Weights of a small transformer language model: untied embeddings, 5074 steps.
Each number is 128 + 24 x the weight over its row's rms, rounded and kept within 0 to 255. Layers, rows and columns count from 0. The size above them is the row's rms in percent of the matrix's.

# layer 7 MLP down, 64x192, rms 0.248, rows 0-63, columns 96-191
size [ 96  92  87  98 100  99  98 111  96  97 107  92  96 112  94 104 101 105  93  99 112 107 107  96 103  91 115 100  99  96  91  96 104 100  96  94 102  90 104 104 128 106  94  92  99 101  94 104  98 108  97  96  99  93  94 101  97  94  94 102 100 100 105 105]
[[162 164 139 103 122 128 147 136 200 131 138 118 108 155 110 120 129 112 149 137 140 120 149 134 174 108 156 149 143  89  91 146 147 158 181 135 142 119 129 102 125 129 110 175 138 119  85 110 126 129 132 126  92 182 146 121 117  87 132 148 150  95 173 159 121  76 110 107 118 130  88 154 114 149 132 137 131 161  89 140 140  92 120 123 148 143 129 152  94 110 161  79 140  98 117 126]
 [164  75 125 140 141 153 130 110 183 128 105 132 129 127 174 143 156 101 149 149 150 124 112 144 126 135 116 110 145 122  91 150 106 103 108 126 140 149 144 116 109  77 121 152 146 147 140 158 140  89 136 116 131  64 104 122 140 158 131 116 122 111 155 169 119 122 179 104 124 148 135 138 123 131 158 110  82  94 128 150 110 113 166 150 141 125 118 115 139 139 113  96 102 127 151 120]
 [126 139 137 138  95  78 132 148 124 104 169 114 107 139 121 124 153 134 124  86 121 135 172 156 116  95 137  90 117 160 140 120 148 136 171 117 160 140 128 148 116 136 139  93 167 122  57 166 145 114 166 137 100 117 116 128 143 127 107 122 120 130 106  96  97 129  95 151 123 103 171 158 143 107 133 168 105 156 111 136 126 136 170 122 131 148 114 136 152 141 133 127 120 132 202 144]
 [147 135 145 119 125 132 111  92 160 128 168 156 156 116 101 115 163 126 135 153 102 154 153 108 138 108 150 127 147 144 122  71 148 133 124 140  91 126  63 114 116  71 182 163 105  98 110 133 174  85 130 102  95 125 127 126 111  93 142 130 134 104 133 176 125 112 120 156 138 131 113 126 146 127 133 136 110 155  87  92 118  86 112 111 125 125 108 117 101 137 158 161 132 131 125 127]
 [139 118  80 128 140 165 156 119 126 135 106 144 175 108 159 140 134 143 112 140  88 165  80  95 109 106 152 106 139 139 110 136 128 139  75 148 130  95 118 137 117 177 163 101 151 130 108 149 105  74 108  94 128 145 115 139 155 155 141 144 132 149  93 162 122 149 156  99  99  85 104 134  97 145 160 129 131 132 105 111  77 136 159 114 129 117  99 143 157  89  98 164 128 110 124 138]
 [112 154 117 164 130 135 148 128 115 110 154 115 103 138 159 160 129  95 120 122 120 106 129 111 129 154  75 118 135 106  98 111 146 105 110 106 125 128 130 113  90 129 153 141 110 140 131 167 154 129 149  83 149 126 107 133 103 115 116 117 120 135 184 132 137 126 122 152 101 148 134 169 168 158  70 106 157  98 150 127 109 125 123 131 154 154  87 124 116 127 112 136 157 128 136 153]
 [137 149 148 174 127 119 114  99 122 175 129 106 124 116 151 137 114 134 122 146  98  94 116  63 121 155 149 140 110 141 160 102 117 148 115 108 185 129 130 109  76 122 106 126 104 134 134 133 131 147 131 168 123 109 118 107 118 109 111 149 122 130 101 141 139 149 108 110  92 156 121 138 139 142 120 158  66 111 138 153 122 131 120 144 121 124 111 140  80 119 168 130  97 121  82 122]
 [138 159  81 143 131 108 125 116 127 127 118 141 121  98 122 128 147 101 102 181  97  87 129 136  96 143 153 138 131 129 180 167  92 128 119 134 169 170 148 136 112 138 137  97 129 115 150 121 149 133 170 107 129 119 146 133 158  97 136 110 135 148 142 135 137  88 129 134 113 133 118  93 163 115 134 119 137 158 122 114 174  97 133  77  84 167 113 122 112  82 151 134 149 147 148  88]
 [162 157 147 119 118 127 107 131 103 134 157  79 110  86 115  99  70 114 112 157 107 104 145 124  66 130 128 137  91 130 128 107 136 123 110 119 101 123 117 148 120 130 139 177 113 120 139 153 128  92 146 150 132 143 150 169 109 188 155 141 106 146 110 162 124 172 134 148 148 136  98 136 121 130 128 167 177  80 106 152 130 184 188 166 133 129 126 130  96 151 106 108 132 100 132 148]
 [163 136 108 135 145 145  86 141 101  78 163 129  99 163 165 144 127 149 170 118  89 110 140 129 157 146 119 137 118 139 105 158 116 117 155 190 145  94 136 160 112 137 130 128 132 144 120 151 121 106 154 127 145 138 128 127 143 192 137  79 132 166 168 118 133 133 167 135  96 150 138 120 151 146 140 184 122 121 134 144  88 113 119 122 117 100 111 144 133 146 124 154 125 116 149 123]
 [114 153 166 144 134 105  98 127 137 114 150 187 150 132 122 116 101 113 133 143  80 108  57 134 113 154 116  84 117 137 131 126 134  99 112 126 103 137  88 162 149 127 130 106 100 160  82 137 105 105 120 123 124 107 101 131 158 117 128 138 129 114 149 120 173 149  99  81  92 145  87 118 125 171  97 147 119 111 127 179  92 120 163 138 120 130 120 169  82 156 161 103 149 126 138 133]
 [122 159 105 127 101 131 164  95 117 120 138 104 125 150 132 138 108 102 149 105 167 121 119  98 137 125 131 113  97 137 135 111 121 108  88 135 125  78 147  99 131 126 164  89 106 110 179 130 162 112 134 144  85 135 127 127 145 135 122  76 148 117 116 146 187 132 124 139 139 135 121  90 101 125 165 126 161 144 140 165  85 138 122 124  97 107 148 158 105 163 151 106 116 160 115 113]
 [112  96 122  77 129 104 130 112 123 135 104  97  95 129 140 137 158 163 130  92 134  82 109  92  86 112 128  98 140 120 108 132 153 112 147 169 133 153 115 136 116 112 132 131 117 132 161 155 133 104 100 124 164 147 141 127 119 118 116 118 112 153 131  85 110 102 120 109 168 140 114 100 134 136 121 126 100 124 169 153 106 102 175  74 141 167 128  85 110 137 128 124 104 116 131 114]
 [135 145 107 132 194 100 157 102 144 110  66 119 123 110 103 136  90  98 137 147 114 136 137 143 142 107 138 138 106 148 146 133 108  85 116 144 110 129 144 102 145 113 113 163 130 122 122 115 119 161 138 136  74 100 170  94 188 121 142 121  83  95 126 105 121  93 105 118 123 108 134 133 136 110 144 114 143  81 132  99 143  76 139 109  94 149  99 130 119 132 117 131 155 171 126  71]
 [ 96 105 145  85 168 117 113 111 136  83 131 138 141 160  78 149 149 125 101 129 152 145 155 140 140 126 140 152 122 171 113 130 131 110 110 138 133 155 111 125 172 154 162  82 126 142 146 105 127 129 141  97  68  87 134 129  96  75 112 168 106 121 140 146 137 104 125  82 133  78 116  88  67 172 143 111 164 133 139 170 128 108 124 126 156 140 139 147 121 122 141 118 147 129 127 153]
 [116 134 162 137 151 148  91 105 104 113 117 111 169 130 174 151 134 149  99  91 109 131 135 198 136 175 138 128 133 149 119 125 132 121 127 156 116 145 138 139 146  85 178 136 159 126 121 119 147 129 155 130 133 154 143 102 185 104 110  84 168  84  92 104 123 111 124 124 122 151 106 150 118  92 112 108 112 121 101 116 135 107  91 102 180 129 168 102 125 109 108 167 107 135 146 116]
 [114 127 127 149 126  87 121  90 162  97 119 120 103 161 152 137 177 169 111 125 150 127 112 108 126 142  95 104 138 188 143 146 106 148 103 132 145 175 142 128 130 146  89 118 114 143  82 158 119  90 122 135 100 127 159 152 140 135 159 165 134  76 147 159  96 114 149  85 113  78 151 168 137 133 159 172 152 119 135 112 129 108 140 150 131 147  99 152  96 154 133 166 133 131 150 158]
 [142 137  98 120 151 104 144 111 158 176 157 152 134 137 146 118 124  98 102 145 100 139 149 102 115 160 136 117 153 148 142 135 148 122 108 117 129 117 133 146 122 140 176 137 171 135 104  95 154 124 153  79 138 131 143 119 103 110  86 124 140 139 145 128 103 122 146  81 154 118 140 131 138 175 133 139 129  76 128 128 105 132 148 112 162 109 114 123  99 151 163  83 124  98 127 139]
 [183 142 152 113 123 122 133 133 124 134 116 158 131 146 141 136 115 122 117 127 126 102 122 144 149 136 108 130 112 114 127 110 124 155 139 124 159 131 138 128 174 112  94 140 146 126 147 130 138 120 177 178 140 125 143 153 143  96 153  89 112  99 106 151 125  84 167 134 191 136 139 137 162 162 140 152 117  98 114 149 122  98 128 160 117 184 131 153 111 135 130 109 106 120 210 126]
 [117 124 138 151 156 121 125 126 118 174 144 101 162 147 124 104  98 164 139 113 135 104 139 120  96 118 148 188 148 109 117 169 123 157 150 157 135 142 136 100 155 154 141 144 144 153 147 142 126  84 140 121 111 129 135 102 176 120 115  95 134 159 126  86 121 125 144 105 108 136 198  85 125  91 125 114  97 123 157  95 162 141 114 135 137 130 188 123 135 118 150 101  51 100 139 124]
 [108 134 137 170 109 140 130 131 133 160 127  99  85 107 180 153 116 128 116  97 142 145 118 114 149 147  92 105 132  98 127 130 129 141 118 133 110  64 104 107 151 141 131  96 126 124 148  87 134  92 133 108 106 148 167 106 139 132 135 136 156 132 141  98 134 188 177  89 152 134 120 110  97 134 127 142 137 128 113  97 120 127 123 128 124  82 122 138 203 106  82  96 124 131 107 155]
 [130 149  89 125 164 135 144  99  92 132 108 111 100 137 122 132 145 119 144 112 122 127 125  55 131 124 124 118 100 150 100 142 170  84 152 181  95 123 132 143 133 127 125 146  45 100 105 106 100  97  92 141 102 118 101 141  87 159 105 130 152 137 114 104 161 156 129 112 138 163 130 143 121 144 142 135 115 102 128 132  93 109 120 166  93 122 144 124 136 119 160 142 147 151 118 141]
 [144 126 158 129 133 128 136 147 108 124 134 142 152 158 117 154 124  82 122 126 111 113  66  91 173  95 156 103 163 117 135 129 141  93 120  99 101 166 111 135 101 109 147 135 134  76 135 109  71 115 108 119  99 128  93 184 166 160  79 147 127 115  92 127 149 112 102 139 143 114 138 129 115 121 120 120 119 138 103 131 120 101 124 150  85 156 120 114  85 123 137  98 120 153 104 192]
 [128 144 125 142 103 137 111 144 178  82 107 102 107 147 111 169 111 174  82  89 136 114  94  98 114 135 133 126 157 117 109 136 133 107 177 152 134 128 122 131 106 132 123 145  98 117 155 117  95 106 116 130 105  81  88 145 142 137 107  75 156 101 119 126  77 105  84 147 104 135 135 125 133 128 127 189 154 140 142 114 129  95 128  93 119 152 134  93 153 105 114 141 144 128  95 141]
 [106 132 105 158 144 142 153 187 117 108 136  93  90 115 140  75 159 152 133 134  79 111 168 136 110  98 130 130 101 104 100 167 111  64 131 154 122 134 199 178 135 130 142 156 156 129 143 121 124 147 171 123 113 136 104 157 132 126 140 151 112 121 162 127 106 157 125 147 133 137 139 100 106 124 133 110 119 120 117 157 155 130 135 154 107 105  92 137 153 131 125  97 121 165 142 118]
 [128 111 135 141 138 129  91 135 124  81  93 109 114 143 111 177  86 148 102 111 145 122 126 178 104 122 122 149  95 120 122  89 142 122 135 137 168 128 131 132 128 141 129 186 132 115 111  97 124 148 179 105 101 120 179 139 110 126 135 100 112 138 137 111 130 106 142 113 137 101 132 193 132  82 143 145 115 132 151 155  94 114 151 115 111 133 160 117 147 114 139 175 125  67 139  93]
 [122 165 154 142 131 159 116 107 116 135 112 124 132  71 109 157 154 104 134 145 126 123  81 140 109 109 169  72 174 142 137 129 144 125 192 120 103 123 142 131 117  89 114 165 135  92 134 180  94  99 110 149  88 137 134  77 116 151 122 144 122 115 126 121 115 167 111 133 138 161 134 127 155 117 114 139 131 120 168 163 147 142 119 118 151 108 106 162 143 132 111 156 129 120 113 156]
 [118 134 164 105 105 155 156 177 139 118 113 111 169 134 143 133  90 119 149 124 113 130 138 122  89 108 189 139 124 152 110 143 152 105  92 143 119 131 120 108 118 130 103  96 126 123 158 105 136 116 187 189 151 155 155  89 138 127 195 141 111 108 131 100 137  90 108  72 160  94 143  98 136 133  92 121 120 130  95 157 155  94  90  75 141 102 140 117 157 152 152 124 127 134 125 138]
 [102 107 128 162 143 114 131 110  89 120 102 103 124  99 147 142 104 122 136 158 117  86 140 126 118 120 139 132 142 124 105  81 125 196 116 168 145  64 141 146  91 161 172 169 119 113 115  92 127  86 135 132 110 100 115 143 124 156 115 132 111 101 135 110  91 110 110 120  72 134 102 130 109  87 133  82 156 121 100 112 119 160 127 123  84 114 110 122 121 112 121 120 105 130 171 135]
 [133 119 182 115  88 128 132 120 119 126 116 139 116 108 125 153 105 151 135 103 116 168 189 154 173 149 137 158 114 157 156 155 177  93 122 119 139 132 170 145 187 136 122 140 127 100  81  97 153 129 102 132  99 105 161  86 146 156 114 137  84 106 139 154 123 158 148 123 128 154  91 134 111 131  95 147 128 145 107 123 124 123 128 109 132 106 106 107 104 158 122  99 115  93 186 188]
 [170 103  81 139 113 137 143 161 149 135 111 150 126 162 100 136 144 136 140 100 144 104 114 133 124 135 146 162 136 113 114  97 130 149  90 163 113 115  52 136 129 123 144 162 138 109 119 158 131 120 121 107 139 130 125 147 103 141 104 127 138 157 150 113 160 153 149  94 153 139 147 120  94  95 137 105 129 152 147  86 142 119 134 127 118 166 131 128 129 120  76 142  78 119  57 110]
 [118 120 125 110 101 156 104 103  83 153 155 124 140 105 148 140 178 165 103 173 107 117 158 161 127 135 131 114 112 109 111 154 109 125 125 152 146 139 113 108 132 124 188 107 149 126 150  94 148 128 124 108 145 215 106 130 106 158 157 124 144  97 140 122  96 155 106 156  88 132 148 134 125 129 172 146 124 138 101 111 117 117 110  98 121 119 100 110 118 126 135 116 145 125 149 134]
 [112 139 146 128 139 143 114 140 129 123 161 102 127 108  93 166 148 142 127 104 141 115 128 120 128 194 118 127  90 124 113 133 150 105 127 123 123  87 118  87 142 149 117 127 134 109 113 104 118 118 128 124 138 110 101  91 174 126  57 128  97 131 135  79 122 144 129 150 181 140 147 172 168 109 131 136 182 113 157 165 131 101 153 120 146 100 147  94 106 147 140 119 133  95 144 101]
 [ 77 160 132 128 155 115 104 176 123 105 116  89 153 122 113 140 167 121 105 116 119  93 168 112 137 123 128 156 164 130 135 211 120 143 123 119  98 162 132 159 146 130 140 131 109 103  99 164 131 157 127 136 136 161 154 137 163 127 152 122 101 140 180 147 103 124  97  98  99 105  93 145 132 155 150 126  92 162 125 139  96 110 161 165 144 138 114 127 122 135 126 167 128 123  77  97]
 [ 99 150 134 152 153 108 154  84 151 128 125 125 153 121 159 128 117 117 127 124 112 143  94 115 131 133 136 147 112  94 137 121 127 141  97 142  92 215 137  90  98 134  97 158 147 151 123 103 116 125  80 159 100 131 118 135 117 142 126  85 137 171 127  65 130  99 163 157 108 134 155 167 136  91 128 138 146 134 102 130 111  78 103 130 119 135 154 134 160 198 114 115 139 178 138 143]
 [156 122 114 142 116  56 100 144 147 117 146  83 114 140  97  86 124 147 104 129 176 127 131 133 144 144 143 117 123 116 118 145 159 146 119 124 104 143 119  96 139 140 151 115 128 145 169 113 140 116 104 119 150 122 102 149 101 120 160 157 127 106 154 146 154  92 164 130 164 152 154 104 133 128 145  99  99 106 178 102 113 130 106 123 126 123 188 140 142 134 151 102 140 122 130 124]
 [139 162 142 179 101 121 128 133 111 149 106 120 166 150 121 120 128 134  82 111 113 112 117 110  89  99  77 154 128 148 123 115 137 131 117 112 105  84 119 166  99 128 168 125 115 148 105 132 165 147  96 157 142 106 128 133 108  85 159 140  94 123 166 117 126 168 143 144 132  93 162  92 126  91 165 152 133 116  99 112  92 165 158 158 141 117  80 115 115 128 149 123  98 119 139  99]
 [120 123 136  93  89  63 127 165 158  97 142 135 136 109 106 139 127 114 104 119  86 155 109 146 171 156 146 119 147 148 127  98 117 149 145 153 141 125 165 128 129 133  95 140 128 116  88 115 121  85 110 115 149 119 120 113 140 169  95 172 159 145 115 128  94 116 119 143 151  92 148 124 146 146 158 138 113 152 141 142 135 136 133 150 112 158 122 139 125 130 114 117 137 133  94 163]
 [115 110 118 107 158 131 116 120 100 126 149 128 132 150 137 126 142 148 142 114 137 103 134 121 114 131 116 104 118 125 142 165 123 108 104 133  88 135 108  71 128 153 143 138 121 157 141 120 142 122 134 147 112 149 167  88  94 127 115 177 164 144 100 129 137 155 139 141 134 180 104 129 136 121  77 131 144 129 132 123 146 127 122 126 148 140 126  70 131 134 168  94 128 164 150 159]
 [157 137 112 106 133 140  92 146 139 123  78 145 113 160  89 125 104 157 101 147 152 127 141 152 112  95 117 134 129  94 123 111 109  98 147 147 126 133 137 118 134 133  97 149 137 135 113 136 154 105 144 137 126 147 116 194  99 118 152 152 151 129 120 152  85 120 132 115  88 104 143 129 155 171 128 176 151 154  97  72 139  96 141 138  75 133 105 138 130  67  95 156 120 167 102 120]
 [ 80 122 115  98 128 111 136 142 166 129 156 109  92 109 127 136 151 102 121 147 136 123 100 133 129 171 172  61 129 135 173 163 124 116 103 134 126  83 144 148 133  87 128 143 156 143 159 132 106 133 141 130 123 127 138 151 146 137 149 142  63 119 134  89 157 101 127 163 160 148 107 158 166 147 137 114 138 126 161 120 125 121 109 101 101 146 142 134 125 129 141 127 131 144  90 137]
 [136  97 140 127 141 127 147 126  98 124 125 146  97 165 126 134 155  43 110 151 132 126 134 128 124  95 132 143 134 139 125 136 174 145 114 159 177 106 104 114 129 146 126 140 135 140 147 144  93 137 161 140 126 115 102 141 117  88 151 113 167 122 115 102  96 113 107 149 169 111 162 160 165 128 143  77 129 130 136 105 112 106 109 118 140 117 102 111 133 131 132  98 128 106 148 121]
 [131 141 151 128 173 121 164 119 112 164  96 111 137 145 124 132 165 156 105 102 183  68 117 134  77 119 113 105 134 136 113  93 142  87 124 108  72 125 138 135 121 123 121 140 126 167 173  57 174  80 142 106 128 117 110 110 112 143 135 147 158 142 101 130 146 127 127 122 110 158 121  99 138 126  97 105 114 108 146 109 111 143 114  86 176  96 169 122 126 162 148  80 122 142 128 110]
 [184 134 140 103 115 115 125 119 168 100 125 139  93 120 107 126 153 143 143 134 123 104 156 113 147  90 129  89 165 129  89 156 114 132 148 120 122 139 142  92 125  75 117 125 121 126 139 110 166 102 132 149 144 121 128  87  92 113 141 127 150  98 121 135 170  92 136  91 132 153  72 123 173  91  97 117 112 136  98 151 119 129 136 110 126 133 187 105 111 121  89 130 137  90 111 113]
 [103  86 142 101 130 142 121 121  90 115 135 111 115 108 114 140 139 122 129 112 101 155 154  94 124 158 149 153 111 127 132 113 136 130 142 150 119 146 106 164 173 151 179  98 105 121 162 172  97 125 129 118 141 101 107 102 120 120 112 104 138 156 105 129 166 138 169 101 131 129 163 130 126 108 125 122 160 131 116 148 123 100 109 131 151 122 111 114  56 171  98 142 135 114 100 135]
 [129 127 106 149  97 111 166 125 116 103 128 144 166 100 146 139 110 114 140 160 136 129 121 135 146 150 113 133 121  71  91 145 164  64 104 163 148 108 154 147  96 182 111  89 136 155 148  89 182 143 105 116  83 134 156 117 134 178 123 116 106 120 133 114 150 104 130 113 163 125 151 134 119 127 120 158 124 142 125 133 117 103  86 130  90 134  98 166  86 150 112 114 172 106 119 138]
 [110 117  61  82 139 118 128 134 144  87 137 164 152 113 108 152 110 113 101 130 151 130 101 139 172 155 112 123 135 114 146 140 189  98 127 120 115 140  89  95 126 107  91 146 162 120 149 125 113 157 134 134  74 150 126 144 117 148 126 129 116 179 146 114 154 148 116 124  99 107 123 128 158 147 139 122 114 136  97 128 150 139 150 134 126 146 147 107 165 115 114 136 132 170 144 130]
 [125 101  91 122 158 141 106 103 134 141 170 119 152 151 169 148 169 150 136 104 111 175 167 102 128 109 126 115 144 177 165 127 136 119 131 186 136 162 130 127 129 128 116 133 135 141  91 113 149  94 105 103 108 121 150 102 122 130 141 134  93 157 120 151 135 162 181 150 149 142 101 140 136 117  92 176 152 102  87 133  81 150 127 168 133 123 147  94 101 108 134 168 125 162 136 112]
 [117 136 126 126 145  96 128 176 146 175 140 119 150 110 142 101  98  95 113 126  97 152 159 104 125  76 143 131  90 146 192 117 180 124 171 114 141  99 152 144 110  74 132  99 144 134 148 125 143 114 107 129 158 104 129 104 130  78  97  94 133 192 154 100 121  86 165 108 133 102 169 105 154 145 151 122 111 117 133 106 103 129 119 107 119 126 162 132 128 134 158 117 156 139  85  84]
 [115 148 148 102 117 122 157  92 106 132 137 110 125 121 172 139 117 117 107 117 116 140 123 159 130 101 131 145 126  89 141 124 136 129 109  65 158 108 135 128 116  97 104 142 176 193 169  90 152 120 143  91 131 145 115 109 126 117 140 103 130 141 131 122 163 125 135 157 157 131 118 101 127 177 133  77 135 104  98 132  97 144 114 152 136 112  58 113 144 160 158 132 174 134 135 137]
 [145  86 132 103 117 133 138 117 163 142 117 123 100 103 153 109 127 104  99 110 129  86 119 142 121 118 117 129 153 125 159 138 112 119 154 100  90 136 105 168 105 152 115 129 133 117 136 108 126 108 133 120 119 161 106 129 107 113 156 107 115 138 137 137 104 106 116 108 118  93 140 154 108 130 123 175  85 117 110 126 151  92 104 119 132 165 120 122 122 151 138 134 153 112 158 160]
 [189 102 148 131 124 128  72 139 101 139 140 116 129 102 117 143 145 132 148 146 171 154 162 135 127 153 145 100 136  95 148 124 100 134 138 134 113 110 136  94 140 127 139 132 131 151 125 137 126 132 138  73 116 148  81  91 118 127 122 140 163 141  66 105 135 126  78 141 107 126 133 114 123 116  92  80 120  73 153  90 104 143 105 177 139 124 103  91 132  80 119 110 144  98 147 142]
 [122 137 122  89 127 135  82 119 142 144 135 132 130 136 108 127 151 140  66 144 138  83 139 162 161  89 116 140 155 115 146 142  59 109 127 119 159 134 133  79  95 121  98 114 135 140  89 126 167 135 158 117  82 143 130 139 105 129 119 143 117 112 134 154 120 158 115 110 126 125 122 163 133  86 139 134 169  70 125 114 148 107 125  67 137 132 132  98 128  97 124 135 120 146  80 162]
 [176 168 120 113 152 105  97 182 118 137 141 178  82  90 129 144 129 142 141 108 174 115 116 156  98 145 109 163 107 155  71 155 118 149 134 101 108 104 138 145 148 172 116 129 173 138 121 145 119 109  90 156 133 134 151  92 142 109 118 174 135 131 111 116  70  91 130 104  80 129 137 136  87 109 123 119 163 159 126 123 109 101  98 166 149 142 113 125 128 104 135 137 141 105 179 124]
 [156 134 121 145 122 112 142 158  88 101 122 110 120 124 131 104 101 135 117 102 117 125 105 110 149 146 154 135  59 119 150 150 116 148 118  98 109 137 123  91  93 174 157 169 130 187 129 123 121 120 108 147 124 150 164 145 148 129  93 122 164 124 158 142  93 126 170 126 138 100 157 140 104 133 139 151 149 145 132 133 138 129 119 156 117 166 113  86 145 111 136 122 143 156 142 108]
 [153  97 104 151 103 108 118 105 129 136 139 103 120 124 112  92 154 127  82 129  90 128 161 111 142 145 115 133 145 141 133 133 165 118 127 124 151  74 123 136 128 172 158 128 131 148 127 130 144  82 123 132 126 142 179  82 121 129 110 109 150  97 183  94 183 125 119 148 136 126 121 109 159 110 135 127 126 149 141 170 142  98 135 110 117  99 142 191  98 110  80 119 181 157 113 134]
 [157 124 199 132  74  80 115 141 126 149 172 116 165  80 135 154 133 154 128 125 125 173 133 134 146 120 136 127 100 111 136 140 107 138  84 121 181 110 115 143 124 167 149 119 148 127 139 142 120 121 122 180 111 153 118 124 151 154 159 159 140 128 118 106 130 142 166 143 133 106 116 146 146  54 135 111 153 128  98  91 174 147 117 122 127 161  90 105 179 160 101 121 106 130 124  97]
 [140 124 136 132  97 103 117 144 133 119 141 131 169 118 124 171 123 142 123 134 126 107 121 136 142 183 102 107 148 132 133 128 126 129 126  93 160  66 117 103 149 114 149 110 136 123 107 169  93 107 113 123 160 146 140 130 127 112 144 129 129 132 137 127  69 104 112 115 105 142 128 162 159 104 118 131 167  99  94 116  94 102 147 144 110 167 129 101 174 150 137 146 154 124 122 144]
 [122 115 176 140 167 122 153 132 111 120 144 101  96 106 150 115 140 133  53 147 164 129 122 158 114 125 140 131 128 126 144  86 147 131 140 143 175 137 141  87  91 150 135 148 139 144 152 148 133 119 102 132 158 125 112 149 107  88 139 104 139 107  92 122 111 156 134 150 123 127  90 132 113 160 129  97 138 151 163  98 149 166 160 128  85 133 146 146 103  97 120 117  97 125 117 134]
 [113 112 144 126  98 126 127 132 121 134 128 110 166 131 128 132 137 136 103  85  99 127 124  86  80 134 122 146 178 100  87  97  89 131 100 136 148 122 141 178 126 129 137 141 102  90 148 118 141 120 113 119 128 107 109 112 122 129 142 109 116 147 160 115 197 130 116 119 117 106 161 127  84 149 134  69 110 142  84 135 172 114  95 143 125 120 124 141  84 138 112 102 135 119 105 163]
 [145 139 146 113 181 140 139  96 154 103  77  85  91 110 134 116 119 147 162 108 164 137 125 143  88  96 127 119  75 145 142 116 165 124 135 119 106 122 149  89 119 142 142 158  69 158 149 144 129 127 122 130 127 152 114 121 148 115 133 148  92 132 163 160  98 139 135  82 157 127 129  88 128 128 152 150 115 185 119 116 108 144 152 125  98 174 144 122 160 171 129 133 197 110 112 136]
 [168 162 120 121 131 148  88 123 106 140 136 122 115 175 113 136 100 148 136 120 179 117 157 141 160  96 124 161 139 144  85 140 113 117 122 151 101 130 123  99 169 123 151 102 124 111 131 128 114 141 136 151 135 123 130  99 152 155 123 144  96 104 117 169 165 150 153 137 152 138 129 159  95 103  93 169 178 125 122 154 142 147 107  99 171  64 136 174 135 139 151  98 142 150 141 126]
 [ 70 150 120 135 132  93 141 147  90 147 141 137 148 146 137 113 118 154  95 131 103 127  89 140 135 131 162  98  98 164 144 134  96 138 161  85 125  79 128 160 154 138 153 148 140 149 144 144  93 121 131 135 154 162 106 102 118 160 141 149  83 127 154 118 109 149 111 141 119  98 137 120 104 199 130 127 117 136 159 111 126 144 113 153 143 164  72 152 123 144 138 131 100 161 120 128]
 [ 90 148  96 161 127 117 135 100 158 108 104 152 117 130 147 146 160 119 122  83 137 145 140 127 106  96  74 187 107 131 131 157 155 106  94 145  94 139 113 147 126 131 106 124 111 116  86 151  94 100 134 120 125 128 166 120 111 158 166 156 146  93 125  92 144 174 131 129 126 109 105 109  88 110 155 116 115 138 123 106 134 132 146 140 126 100 130 125 136 113 179 143 169 106 130 128]]